Each number is 500 + 25 x the weight over its row's rms, rounded and kept within 0 to 999. Layers, rows and columns count from 0. Numbers have three digits each. The size before them is the row's rms in percent of the matrix's.

# up: layer 15 MLP up, 512x128, rms 0.0324, rows 176-275, columns 64-127
# down: layer 15 MLP down (transposed), 512x128, rms 0.0281, rows 176-275, columns 64-127
up176 008:551516488446525480511529506498519537530551489480525506499502507551501503531514482509521473502501506504547512490495527503549509486488539537548522536531494519499508510495509507521476530506494509
down176 008:506489520474475472527484499464489512496522493490516435447483502503521513494447498497531508487513497464478512485499481553503470540507531524476537492493498475492469493497522436446513467497498493
up177 007:503507494501459525497530542522495477513503524479494539496482510482494455480476441498497482448520473516471486532518505532489475469442478542463506493476492507514488523505448504484492485477546470
down177 007:482450501490521518472508519490515510494507496511541490443532501489539496492496469517470464507529506510511504475538511469502495535483521431509515484481498512454517500494477522496477524523525455
up178 007:543497492531522493526510512514521461526514578471498515451503522536487491474535488534507505493568465521533527497512454501548471500478518530478509547515503467449501521505493470527517481493510491
down178 007:516513485530497485555491533521546527481543515528480506509486545511508502504524478460546479543514507493483549503503540489546509539536538508511512495523478537476526528464518458497512506532517506
up179 313:529510501505519513486485500500454522479483488486548492518535512477505506444472528510471506504479519518465514515529482461509465514496492533486531510505513490540480464494484481439522456479480505
down179 325:504471493513536501463500504504518466465492486513517514486496571504512503556495485515502492474448497506512506495535529452486543492513502516498459549533506526487521511499500466553486493469457447
up180 006:541505490497513483506486443537526493478497493466488501539479513467474481469490482538499539491484487505527517457530521479503508471541510520537493515550526498549483522549488532498464497499469490
down180 007:516545528491492488488495498488481486509479508492480451480473453488499550458497521475462523485504457463498487526489512507454538509467478519489497492499467507459486490502479463499518500493470510
up181 007:484495510514502484516488498456491473500504550531503477489499489536494499504475511507484518513537485523448481493497447517507520516498491467471489440496495472496500494447515469477492460477469527
down181 007:513535478504524500526487481523517473515495506477448538533497500484505455487551486464502477502438517504520520465526512490521457463498483494524511480518502473492535523496505492566476504532520519
up182 006:509468485539482469497497471488478472496493587513493467499473477528491517500496549503449519513483503514523516436491508491516496488521534446478501485499515495511511481525499487492472486487474504
down182 007:534565502514512439531473516525514492498516515516485555544461493504445523529539481474511530499459490501508510505475537501528548494522482490511501518527495489507532508493525458524500516511508515
up183 006:508517470511513497499469468504507482480488577506488485490462465463457456449498479502505498492519484501483543498457473492480509480479504519467498518529467483501503533496515467487477486518543467
down183 006:553494482510501489491491499535536522496485528493476494493497528511493536524545461468483496456542474517492529487521525509535494492510498536517503520494502546493512542523487506529509485481476525
up184 007:520493480469510491508503443466530500493496461456494508471507517458483464482486410525523483490493463472454486511517470467515493485469468515514500537514504475490465496472496515493476498479469488
down184 007:493479529519499514538534492506532505535524517508520446507518526498542530486506546502492552518542492469518497525515486533471503551531558537498524496506491543509498499534510502517531508525497520
up185 006:507519476545517507522516491567500444496516576496495519487508504487531481465532507530514500488512450499526517476509500520490474487522502508515481594502502485533492542478482502482433467492524442
down185 006:515499541526535503508536505495506518504452521489507498499513483492512520500542499464476459493522487542487532532471538491518537506460530530494518517511479542492521547493489471529493514493497512
up186 006:535474492511490477475515488524478515517454501473494483507485516551479522485503494520516514492500484505523529495536501494499521512503474515488535518486458481497473474494466538518477503458488466
down186 006:490469572496493500504511485475521496478534495504488476469506502513506494509462504500504476495506494485513486528483511492468492517502528491487485505484499513502539480464528428484513534521476506
up187 006:462474494481512497489498474460514512512481428497484465500522498511466466501497510503527503498475574485539498502490503452478534512446478489519509559490485505477494484520490549497539529492507542
down187 006:528495492469484482503515502480522524496475473522481462506515529498505491497459525504512520506490517521485509493507504503460499459481478522471482496490474479508485473457549472493489529505467565
up188 300:487536459483493517495540537511480495522507490518510500523521517532506548454496502515487462549548462518485575504516478499483494534500505490494529477510495476511484477512487479534518504458490488
down188 307:487472529510484456481461456531537551466464538491490490482445501471485485513466542472557535486476502456510478480541505516525491483527513515475543539472518516534518518492511453498518475508522471
up189 006:532482487500471503485512491497519519490485507479497507462501509490460460464523478533520518472493474494481519541525505431502503474494495498523555506544503471514482502503470519537514524483495509
down189 006:477485498498489477506530508480547515513492479516492457507497525508523507508497484514511532512513472469492498506494476493489549502520500517483485487472458532480484507455513504468526534514468524
up190 006:497459498506447483531527528499479513516501521480482474495480514560470496482497542496460497497527458536503495502491552521504449496482506476487520459481477497461530449504493494492478467449487495
down190 007:477498506482486479486474508486531493477521488500503542498509508504476485542503432489495470492462506483521512477491509458512479510541537477481496485494478482482504510450520438495481499519512462
up191 007:500490503477505537480515530477565562504521418515497506498515527445464469494469469517515483474519495484492482503505517463471483468491489509538487463510503510507508536481506465487519528555483534
down191 007:517465481517493453495537467505534528522452511516508489515545514495556470475523490506495493519509524515509524493511459535504502539509516547517511491458484509477473496508461540515457487483483500
up192 006:502515495474482502470480474529498504476482491541510517493482472473484496486457471519518499513488496499505521481479471505475519483550496532500503448533496501550471549425506457490462514536494503
down192 007:534523526506514499505541462506479488516447502474469494488508484494523488456534511475454479479505450527495518508512514509505481481463470509511492501484511511494492506549490506549474462486499499
up193 007:507469502471477475487511505493486523520499435483508487567499469541486538534499535526513468503539500492508508511512537538497498530509497471489503410474444512508514434535495525487497513457531489
down193 007:500487546515510513478494498455480484514517506474517537438501481543504486525452493496499489527465516496500493495504507504504460502494539494464510559508543464528506496514511440493523502505494485
up194 006:439471492480451525501535489505486503463498475504508469540487493468499513535500515471470518507434531469526469496483529480448517498493466446515511539488507522536500481537518532479498531502505515
down194 007:482465524451515513478550518480500513496474474518550501517546495511517508511481528593497526488474524535492492506496503526469534484517508503511487482484498475537490441512520525482534525463489535
up195 007:514489518471499477506487524466498511525477553503491503475496481525500519495538469474534494484539510515446495546507465537499529523468491522456530440488470496478494504498515455512575515476550513
down195 007:497476441526514529522482499508526497489543497493504516478506523501521455542511475533526498505494535516519494488561492505521487504538514478534518527500519517504534514507527560500498518535525524
up196 008:468493507501481514471518487498496562489474467507500497510516500476488515501432477514506500495479501515460475483519496491454489515513491489484505426433483499528490504481487516473500519487515490
down196 007:487450543505501505495518452466514430505452506505507506520539485495552465482531519508442486489458512529517498483478506474470482468468533492528480525472490480488523479493487461540463501488496479
up197 007:506513505521529511524508503518522517514511509507483502513536499526544507532543530496534504514511549502561542497512529538483545513496510490536520561496519530493510487542481534510555529511509543
down197 006:528488476489538534541471520507509535490533484512519503528497483509507494523468541565525498519481526534492480525507519511462530514479472516484494502496509494519502491492538516464505525509492557
up198 008:507518515472527477518470476468477442521486458493495494486484486512516488507463485488490528506512499507500468488495441531522533512498510498448469440510486514507499465494523476488497487478479502
down198 007:486532451500504515481441491505456483481538517449436482460477470491495498484495496490493504490468497471487499484533510487475453485505472472517491499550491450482493464517503501482507458537512496
up199 007:515527491506506477531504476479504474505499567515512506463502513529526484497481443516507488521497457524423500492498455523530497514503476534505506500483476480490508525428516489492459473499483488
down199 006:505495517526488500521489458525513457527509525487494519538502521496487491521530476447480491474479497472532536476499509501509447517514558476514528506499507515512525513511497450566462481535537486
up200 007:502500467528488489522492471526487476489479576470491506469504503536495495485487468531500491483486446498491511470544480493483487501478466485502500560484481473500477487481461540506447459446489436
down200 006:485466539488503524508507482462505463478487491488511460515487513470492509492487519466470441480501503492504485486457521482468508481474536481474506488509453512486503477457509432498497515491495497
up201 009:506491482434476473502471461489489477504507392492489483493496516515464500507484482499505468507505479484505483479486482499517486491485481531521483516485455500477466487472489506495434479492455458
down201 008:511496547500480506519492471511472496503504504466498482465487523490499510470427500443502495480502504490494496500502486529472441505492526505472530488491501478520459526487501433497482475506472498
up202 006:514508476517511503527493478561522472504470529479500518491481535503490479457524457521537512488510483502516516513516461497499488496506463535513517587513480464490481536458480508508473472501516452
down202 007:507461530505465505501527469502514493479469488492485464476505509502500496486487490475469464468517487498489531508490512460472484520469526498480494478469479531472487486471494464501498506489482493
up203 007:511500486542507478496509504495485425506495597480479504470463469485491467465509509474477534490504435501454526498478495496503478470463491477460508501499523498479508507547474470494466487480478494
down203 006:473515454495504496458485517494508514479539491518485485517469499477469495511547441519502479478494486466517471490484534454536511506500465464508477491498489537461532486474505503486545502498516489
up204 006:545508488533512467492502463519520448498481482447485523473500520482495506481509480528521525469496463481503516474525474461525500486535519495512516533514521467497493518513459506537422481469459476
down204 007:496536543525502498544508525498501509515534532513508499505472492531524542489506540493523517539514495456498511553479521532495547566493505517491501513536508526486513514485495480504538514524527507
up205 007:437477492477479508492494495524516480469480427500471475492491536483518500504486516492490504501471489482551466474493513485486447494503511471511454538474527499465515484520535494482471476519453541
down205 006:475512517481490467502515490506471506483470452508496530530512452488467482479483517490484483514468490499489502528468481490422510505504491490509486464504488488509478491492465471539439473477505459
up206 007:491519503517481476539518529491466443507497502507501510499494493509508509496490491458473504509490461514422478502469502522494485493477476505477506475463488519495516478466500450464485487473498472
down206 007:475459475496505547474477491491490488498521526486530529495509515493516475532524449536484480457471528520548519471486522475535466495526526469528506497493523493489519500518514510500511493502541458
up207 007:511527500500539514467492525501516540516512486514484511489490468499475472464493476503531506473496507505512496499501462501499516483451478516476483491520482500503470550498474498490513511526567504
down207 006:534471466507504488518445445503517473478499502485479480478512513473517503475495502498506454501552487519490497489510492475517506460480490546526505505485471487440508509505525459473473502481467539
up208 007:491481510486470529496515487520516553516493433499493479528523542489472505519497550528489520501497558496607505489511544473505508492510535510547500547503521506504499498533513535517503525524491534
down208 007:510527525474494445515516534495500523488482478528491504529501480515492503466462534507514528534475491519472512536480485488452542485514486502485478478516471473497501502470499468477475521493465509
up209 007:513494491477447480523544491513466462490518414472482470512477488511476474489491542476448507480471473510538483475487542472524484460509501479508505482542492490503519466514475512492432499458465481
down209 007:482519518479490464468496561462491518512527477506537500471490504530514546510507496550525523499501474475509506513493513503503531534536501492478521480513463482504483508491553451445573505511514504
up210 007:486474512520481471466539534517495506512481486516510491502498517514521544525441494468509496508464487509407457495487530514480498510502497495506501405444493507529516502469504498484492521484486510
down210 007:476459513501483522473461466486472446495496505485523541493520479498508473502518512515473502475448492492533476499492489482506468505504514437500499528479535481494517469513489508512465500479559446
up211 005:481512464513519511493512505484535589505490544465513520473512522516523532500483488534537505428478516485554498516572496468482494486483514462536526545504496496510498517513447512494528507484513496
down211 006:479443516511494481533530469465511483494486461495528458487506490515509502501480532522482498504519506480474477499495473481433537512479503511476506516487481467474485472468496459489474501507489509
up212 006:467554515500539512514455499491497490501502466529509517492523507484513522553503467486556504500480550501491461523517463506476545532505489508493471472477502535528486536493501485488550519527523516
down212 007:529498492504516585508500469520455494510499530471488504512547513485530511490488541500490502498504552535515506496545501501478489467474471537536513522521531477495504500524502542520487497502515513
up213 007:488511477483501506468508511507533522480486437505492508499483499428496480487487475511525499475465494470551479484487521478471489452491504512527487500525528524533508544528540483472464525552532527
down213 007:526475520498505450469541476494506510500449512506520476462553479477532514481500515528453504515524471522489512533500488493473547510484499550508496517485505518460501484538481542514487493476502493
up214 006:538513523469496505483504550502511534533531493535514507519525489496522518541512502503529495492516520497477478527505517541512546525520500525508488392487489507541488509490504498511534515548561542
down214 005:521489477527525520490456504497455496505535514477474541479532484501509451489475497526516460517464519516477484523565473479537486492504491474514515534515530466488527496516489530449477518503496504
up215 007:515469506488453477497525517495500527524518468525514479531492503563490487515497561515509480532524480523543502482489576514523512493494527493564504447494485517498521482509497532502502533503472524
down215 006:498530531480493461476458501474515516500477487493501525466507496495476493522461459492515508506436493484512529485499485508505467472498486507446522508502475460538451511484523426466480484504506510
up216 007:517545481478496503535501465505493443491491420492501518468500532496511490494451462495482502506487473511508505472495477497514467481504493548503486542492497512507502507454495481491410493493466467
down216 007:485484527494482505497490475496452482481504514476509483511488478488508528464502483477468476469507470473501523499468503506472473516497531491491519475508474494484474481516487452527485440511517433
up217 007:508516512487490492525520498498493523490509462513514513525525496472524493512477446472514471513493490504399462541497509529477530503495444518505501468491472497533487494424501524475489507490518470
down217 007:481441506487509560465506483483498476520501512484526468476536514491550485515499500530483506471490510519522487475531483518514461501503554496497511504475530513532491490530495550475520509493501509
up218 006:545509483522508465477503480519495415502516550465492496480484478509479484487561518519508503486515442476560515464493471487538491463503531487514505530543498464477490508503491494537425476479485486
down218 007:514551523521507465531497554493504531516511504497489518468463498513499530496476510479544469541505494493470526556490528512535539548510501527481507493534509529519515530488505460481542514498513519
up219 008:476487503559495506457521543538519562493447560508494511508492491474498522448513502504525523480486505518490519514525516506465501486516509516513526475490506489524520549512511507486547517514546520
down219 008:513469507502483464494508480480546471485442483509505513475513484489506486500545474511446493471503466517503492504497498454500532486485500495510480547450491518449525501494481513525465518483513485
up220 006:522471478473479477481477481498509493480472418459508507501490513461503485488522422488515463488500472486423497529501494510465511498515500538506496433462470497508483485480480514516512492465515438
down220 006:500464510518472516480479476523513505482496503474520468437506500533503516530466474485449505473527502445485474495536451503483469536492532500481530543460501513508479498486463525496491510511491481
up221 006:538504499449535499488473477490529531503525463490495486534501463478489494514498534527530510498505512477576494474513510505508548486538526458535491466560504506528501502525517511496477501526485553
down221 007:523533509503512468526480495490489500505500502486467478457479473496510530478460534481506531536487488500463496536487484537466534511496467562485504514518497469470494500524474480486517501493462547
up222 006:557501484490486488509492463526536519495528500438478507526490512478508490484524476535535490466532444478519506480535541482507500480539494490521504523543502467506483480508474531504431472476490466
down222 007:491494542513486466521494509480515504502510522477516480454498486504527527487478510474490505521520481462483494546472478526488524564489533557481517503509479526479485501479481467472540511490456500
up223 007:509476463504501487498497442510525520478509619498507471496496510517499511503529519543512494491502503476552496485514525466517498515523518469523519550512510460490509505517517524523473475506477528
down223 007:520547538527494422537538513512524502499491488515488516544488490491469506532485515447518537538480485487471512516467495504496543520508504511475487512515501514518525515473492474518484534500472523
up224 006:496507508514494485484492523483469502500489556505499525488484477506514518500491450479506480495491489522423493510502501534464480508484454501443510458470457512519502467468504487487540508480550454
down224 006:498455492511497566463484479491496469499506514477495533469527517478521478524507461501457461460512513514524482474529518484539456487506554474524493530484527524499495480525502524510504470506531469
up225 006:532461490519457494506505500497508503473494411458486472495497506474489493506488516514467488478505495481503493465515518472481491473521476436512500450479493485482507445507443507512488479472442497
down225 006:488504515533516494516501543473546515493539500538529537527508487508521497509486514541540517537468524504506497543482505498490565558520506523493476514512509505509526489461494523455538541531486507
up226 308:498528515522544493463532479494530534510469462491469519516509474549497530496463450527523483526486487479517538545501546474465509471480508524474513480483512483488471485520447475489507496477465518
down226 324:511494498542494468512533513496534514467547474502489492483473519505506504481495505528525493509506496478486538544461477503475536527469499500497464535483481506509533581525513520493495505483526508
up227 007:521503489513529494538497448532510430511506536481490508468498523514478458482551475541515511506516500486515538493494443470524489505486474519508505624532495477477480495486487506530475485487480472
down227 007:524540508516492513536539512526513532518511511519472506518496524520504522471485504459525481503529496501504539509489542514509512519503541521487494464530481552519484516474533465512534518523490547
up228 007:520466509510464488456531550503517537507477456507493498521478449499499483484532522498517480497512473498464511531487568536468527492488505477519541418488498491512516493512471512522533540501548531
down228 006:503481490489518494463448522482548513486502479529530512452504507515513482545484474551501500504475499487508477509533465497533521521495476489487506532470513524500509514496505554439520516488518510
up229 008:490517524530496515472507522494497528514491489525516512539515492518512510537522531536513504510488522535571500504542540519490533528544536489519505449498510525547508499555521544506537542509559527
down229 006:504513544475503482459488482461474477506441509489500514450538476496504497492466513511462493513452537510475505495526502495484495458452473525484485523527480436506490454487509481464506503493498475
up230 006:516566488483506500536510470495481410509527477514509518471494530527517494498483466486498528517480473534483514479477489499539471476491479528494496501502505515502505512430506460498460498503501502
down230 007:496501509493473523498473478500456489497514508457488531521495508478504489481476464479473461468483482485504539487487512487502460484509530491504501464503482511477486484526506450531483437489531436
up231 006:526483474481526505446491465437522503521508406507501489505509489491478481508463497523512524497489527472503512477506464477507544486490518486524530478486505504500475538493471512496500542511469540
down231 006:506528525504497430525494455518499518508509501521461466511479499495504518460480523496514543523458510491455486514477507536479494509464472531471492492490523474486524488501503472521494505514470521
up232 006:512486504494472485515511489521477468497484446450497497450466521505480459477489440486458487485479455519451495519495502487507457481476489543484501478487476491496502464479463507515489498436475424
down232 007:475483504485469535460487520479499497492522498510513464477482521498507528485498472499498507451538483442517481466536507475494475529522534446498516482491469525496475505466504478473532487516509469
up233 006:444505493520465517504492482519472495486470568537515485461501532511496528476482490475480530515459511523484493498509502494488475513521505530505510537437503500490519530481512514499528485510502494
down233 007:512487526486463501487513481486506468483454486515496498546521498465477499513519465490487493449466501527502529461478527466484486446485503465520480505476494503478517500466493486547454494491520456
up234 007:499495520517510479525486490485482470506486542512515473510494494559487501503502520514495525537541523554443495530493482517527553547496502500460522456517493499501519470514504512515552505458506521
down234 008:495537458471490529467468494509491466491520491468443490495477514501493490501511470466493497470451506460490481432557506469501437450496452474491487492506491476497505497474541474495506481530498528
up235 006:487468523534465494483541564527503537506498558484519516498498520516511525527517506504513459504506466499468500507496569505490461525505511481494523489451504491500508461528487512527496511472513496
down235 006:460473527502497519476505526462505486496507504516539544506522490509516461521492506513499451517479501489528478508497485489532495528505524466495509503503517506531519473465500506464514516481538449
up236 006:527467511534488486522519449502482458499499524467505474492495537540472476495525508515449506539506496526489533494482522480531474515515509491504521528468492483464520466512479531522512497452444473
down236 006:490550520502482508482507542505516529518536510545501513552478520521475523527495479478552535488484512477524519483475555508520499535538530480488493483515484521544492520454532457502539513521497502
up237 007:511489485522518489479527535535530534512469535476503519508491498467524514455491451519523523470505488509432504534540541521485500497499496531485538468479529498537514524533494517496521512494546479
down237 008:493442504504505502464493475487513467486497512499516461466504486488521494503528481509429492480515469466502461496503477463492499520468499467489490548462512534442530498515461526498502509503527475
up238 009:520477487458472509471484500465516524493523384502489483502482463465466464491490510504487465490498505480524502485460511483496507450488492482524490430535480499500501497471488477495475507537507498
down238 007:546511470504516422497479515513527536500457493500488506456482502502478491492486451473523517525501473512467528508525450526530537513509465545477510499477490484506471537498461515446477472491448523
up239 007:512454522539442502462547526525509546518488471498502496513504556493485516497505518512503481493508434502532493483512546482501461469534525504569506498484499475491493525506489522500473519494452500
down239 007:479499572503468446505513516478544515500461508526521528488518486506507491476506487497499488526469483516513504547467478511496515548503539486480499482473482514498488510467472479506478521480512458
up240 006:496464511481472525504503476556499503487507479472512485478513554495538526540501489516493494491501527501544496491550520500488479486537479445536468561469518485513480499461459520521507482476449475
down240 006:507509554523501542549520516488516532488510477515527513521524482504510509462478553503530530520504505513497487536518504509450548533514531480521503501493480523525489508474468513491504523501504472
up241 007:532493493443518509477503523469543560514507458502494507477494471447502469469497450486522500484501503467473500526472482502489524464453501527512522455514500493501485544469506468514537536523518531
down241 006:489443433511502461520487478482527529490496479502484428476484501478525468490506490542517516500516471497461483516518451516501509515510492501499508499459513521477509481519472561458490489485477524
up242 307:528491429494502519517503501525504502513475506456476500456490521544462499490469488476498525541526473550484481490525517498490478508503487493486543511532507494479526499495466488489473480522504535
down242 300:504524487465531477486479509570516540489530500486512477530538463435497515549499519455488529510487514494521502504484501535465487487506497513485504482488498532518459487517482480486497503497500496
up243 007:497493512527448498492543553530477504494502519520507510513482488498494510482457520480475498494503457541442485504475554503475478483502485493510532394476488495516534485470468482496498506481509500
down243 007:493472514496510536459490535459523491509498503523538542486535500515536463525534448542484462466458513512528522469512530462552496508509514478509499511465516518476537507479521507467506503491537464
up244 309:484513451482462488526519489469530525521511474502510484522510507490490523497513500469505490518551455488485484490493501486528523516527540459482489483489474529476523505519474492538486475485473456
down244 327:473526461534511509498495556540504499467477478561526540500506493506517504528479462525495487512502492552489460477501515515534499485494518454510507521482498482493496508540460514492484475502522496
up245 007:485498519530460497506540542528467490496523568517510500507494501526514537502477542466471507496492476537446485509479533503481466497512500473494522428466486503498547483483466484497504509477501507
down245 007:481486507506500541475497526467511479508514498515540558508526501509523472534524455547524467468453528519521520467488543484554506505513523473514494518475523507487526502475522509485504513485541467
up246 181:494500485542497495508496514522531492481492448491500532542513474523515479494439493519483480504498515493508511520494507487494530513489487555440498532501497497499492460442502524488516516456513489
down246 178:519488464482472490490484507512476485494551493505526471469479545494514525485481536500492494506477490516502474447515466507516468535500512504496524525506473495499502495570519498534505476491496503
up247 008:492520507479498536497506515481519486508501478522511507497505511490501503486518479478517530486492555507522490536493500502504540472462481528504514514518535512522489543491513466493586543531551528
down247 007:501470447480510513498514514500510539486485474503487460491541512493515461501488487568496513494505511549488515490557493492506513483511461495523490475472480510474497490515505571474495492498508513
up248 007:543482525522493497435535545504527586524493517537501519539513466497495504495490538541526494492534458509508496499526529522496520491516500488543508439513507476564492555500497512472497548510506523
down248 006:488487533519545424486499471465520488516455509510483489459509474507516471473556504511483493535447486522515488540489494514530524510474477508491495522478496496492534517515473504494504507508478510
up249 007:505450509550499473499489492490455484496487537474492483497481500525457500466539541517451538495512493521515514511513459496504480499512504440492517488504464483476509467524468514513516446446461486
down249 007:504556512501492495497493529497539499490528504514469520501465511506469517532500468455521517490481501481508492494479541476495532498530504509486464477483481498476512530446515475499517542515466527
up250 007:513445502500416502475516529499529546501482471493474496521496503463439485476464520532506473470529482495538492484501544455488499470479482486547510496516506472490508492501475506492472504520489495
down250 007:503462518488510455499533544475574518506461489541509470490512503522534473483523493510488500536483493519498511509501494495490537521505493518478490497489488512487504530459490488465503531510473528
up251 007:538497499509538502475466499510538538490522479498499491525490491463503494496542515529529504497526505482571502509508498498507519480516537476544482469558516498527488511549546510513498490539508530
down251 007:539528511521516467523493512520510532515492523488482507470479485502495529492488526473502534542532483487471494548523477523488552516509472584493515519524502504494503523538462523498513506492470544
up252 006:542493481524527465482510467524514496487505521492511506551482488478516516480504473516531521512499475505438530490509522520503529484542530537533526473514498510563513527515523530498462513491507494
down252 006:517509561516495485484493469491475472524477525468503476456482475502516525505501499467459505465486451449488489522470522518485490511472524522477515539483531529483525502548473465539520511484507494
up253 006:527498471502528475517502457499530455482524537483483509492497467461491470473497496548516500472518443483511494467511473461488496475524499463533483505555502474533474507484495486470414455486477487
down253 007:530511514538527456543534494479513502541459527481494486483488483494529515481532511468481505519517488505494533522470509533512548516492514580483511512526479504482498519525490485521529521501472552
up254 006:548523507503503495547487447490467410505528506493493497515481507540465469482515495524476520512544502547511530502488476496540513509483469540478519513549457482488500459513498506525474478484514477
down254 007:514529502506493516494479529498486498505533512487454505486486520506490502495484450455519464467499493480492532474515544484522465486522523510484492451514472507505490512484534453476548498507465524
up255 007:522534504510491506500499479529497512471525486514510506529515517468507520510505534530473498502501469498578470469521518516521485471573536507552458499523534508552506548516528512477414483523461474
down255 006:492546527506519443469506499500453478513460522477532515481486438485481548461511503467471526520481478499494502529477502509496549512485493539493509512523478459500497537507433496509503488495473472
up256 306:521476516502504578490529508512450487506500497449529443502502496494496459481492509495467557524540492498499467505508515490452515497480500470491512530499483510472496522501487529494478460514538510
down256 311:506492502509481451508497466448524481469509507492475477518477491493484441520461501460485494509468506476509505465507523520529515496464492473531561503556492492528476486501512491508514535536532501
up257 301:485447510499509568500458512518520472495463518471462494499484512464528530514508525518497529526476497507520497498483532479450551511487497532479512468509481451495511477474491534507482491487485511
down257 290:481542486438496470493497477492496531479476493509497476498516539471533520527513448477566473493499466510513491505504512428493489513524503503527482500512500541503480472525466510544429509476457486
up258 007:473510509512478506448485507522489497485451467504491514497489470487496484476486482530496500484483481516524499493533517494466519498533503501479497424501516488541478509499493503482480498479544467
down258 007:516508529478518501466516495456505478494432513489494458447535488491532500484520512496428461498500515524501509490531516474498495482437477529512500520511474509488521485479509507483516498496502495
up259 006:478480511517470487469524506527484498521479497500503492512503522501480529488500518479495512496483475516473484494506531492476462488539535532485484463446505515523490517540521505467498529472500473
down259 006:482514531523485451461517481482496468517456532494522539505515458482505472499531483486471508486467500537528496523443506486526504481486513480511494528486490510486518509507478509550459530484514475
up260 009:515473500504502525465511558506542588498499532501491503518494485474473483472519500522523493470523503505520496533514545502478517479489509489530525440534500502524510531527496503500545529531546534
down260 008:518471467497514450473500489498549516488444485511496474455520514491523477515514468506486503511512487515487493498538458490505542510510469527488511517449483513461509509490472542454477511478466527
up261 324:475522494489521505499505496501463506493480462468483479532470464527463498490478530476473516560515519492545499492496493500504467491461481494510544536538508513472467504514479492506498509529495444
down261 318:516464538532505465526483544478541500502489529518523510492540475490459511532481487511471520488496510470504507518476477511464486491487466536480461473545475509533487452513479527529543510548471492
up262 266:471509497554522490501481509494522495500524530504479539489508522490527469496526514498459537502515540464538551486548493487487519451535475511498490515489462464512506511520491479519472459511530476
down262 263:452531528505516549462470499487488492502441494488493513494504510511487480548468500500497524521547509469488498543486515474476495485487497490521526498494491480497475429440516524531554497519508500
up263 006:530514511494479505453531550496534500523514473527492522483510480466498489473485501487514505474503475503504492502495523493485509447484498488530518449528535490530493553458486457496503542529523531
down263 006:498469468491516457503481501451525520499460487506501478481514487479552448475526471562498474522468503532483522521521490501542539501492468512507501497481485524460512491497504541452506488471509483
up264 007:517487504511502510450533520536526569499494509516485518502497491471492516473486539538523514463496504497567510487537543471489503473523522478523508470525547495548507558534490502495501519524525531
down264 008:505500504506516438508500492456521467493445480519472476478490453471520490453517502484462503526486448502472482520496488470477564485470463505485477512476474502441524514471474469483470504493477507
up265 338:524505493527472479553484497532516471488513513495444486494472581449511478479499463505495496494501480524545514502517519497445498500507462543488514531510520478519472488538505515504521473536516509
down265 367:503494513470504511461570508537493455486520475480518539528538484502512544574521493524544529523517478474543522511487497500525428481486507507494490491465479504480483454538492511503499528504462516
up266 007:499483489512515489538489465554500496485494538467489483485493530542499470495506483509513484491519478519479501482519483506479454528498480504503477577481455486495511460467460532499473463457483433
down266 007:505493534506478537493498502504499496495496487485493515496510526518501524516493492457498445462523516486515520466505533500489473508490561490473515506501469515500470495463500425518502502506503492
up267 006:500531506509473482520490479558459471479496478455492499532491484533505496489522474486478505493502500538504503500528508521489512510510481526489482527516491518546487479508461538479489477436525439
down267 007:496499534477519581471497531454479487507510495478518448453526502512530536499472517511469477465528502502521487468533536479475486472474504506510525508499486493501487501505523459476540506498489527
up268 006:503495509538478456511504484494451410509483537468491492473460483531476484482538524479466531504515427522461518505484497514529476494488503480469499487487505493474523468529470493500474471437454487
down268 006:475549505488506521452485540497490504500557500506498510492478509503465518516514451501509474478485509451545493488497540488519483507505486465494497489518492528498506519479518478515563504522549481
up269 007:508496510471460510496525529476497449512509517517494472460472495491491472481497514451482515495502442488519486516434478492522471433478514540500510440536505487464512524480540431507495526530477538
down269 007:480501462501497445480506531521516532496516485506499516498502500470487467484509442540553484517480478532501543526512506476550514526554486456516492465500511538478519499506501557492497494500536475
up270 007:505460481506465492510538491529513490477502498457486468557465480470482496470489495486483504463482464504435478483493554498463491451473469498510519464477484486514511481505461528496481510448529483
down270 007:488470533503500518465495523458515481502501478502575527472518486516538501516486487534477485462473503495503500517491525485517531524502549493473522516455499540470548469499488487469556560474511509
up271 006:523510455521503479499510477494476437479502551475496516483472463502519461466525509512474504511472415492484519454476499531526493456512523489500502540503511483532510519495486507489390460452473491
down271 005:466541535502518449475474502488498486481501490499503477491458474472474548524521484461475490473502445465478485505435527504512534538471488503486523474513490521487513521497490468522521491489515478
up272 007:485512477508481488518504472479499463493494483498496501472493515501491490491477452498498483503468460517425510472467498484500469489479467522483493509462499490490495524444486487486437483486488465
down272 006:513496521507484501506492452536494476508478546489515550546509520494506501498523468462456472471483499483528526486480502492515451492497562490500524492484487514502496510497487451567469483508537450
up273 007:513510483468530510471486470508523507485476385469475537487500518429487485480486457525523483459493481470533501518517491464476485485486485517505469517509512507522473525526490489489488525509529456
down273 006:495456500518514501475533481484473504501472506514514425476509476500523501469488532508466510527567483494496461531497475503448533517483490531495495499494473542481491497503469541472511489490463500
up274 007:509469504489509504466552550545533569495475428490484489485486498435518478491480523488519488483495453468551461508477537507472475458490541486515492436499524518514514517526509495499478533514507519
down274 007:488464488492505458456470511501505518467480492519522502463499482503521529509512498550501519548513465511479495550517478489493569548528488483493505535499509506487508492503474540442490488495516476
up275 007:508508507535483498485504512506478464507484523512495500489478500520479456468470463501480506508519469536427494502484472537495489496458467534457504444470479494496498508469468499499503514475521468
down275 007:491494487495493523436468483515512484490494509506480503484522527480510480496510451490482432459473508493516510451534538453538447484478505460509501489485497525490521490488509486497489488508525478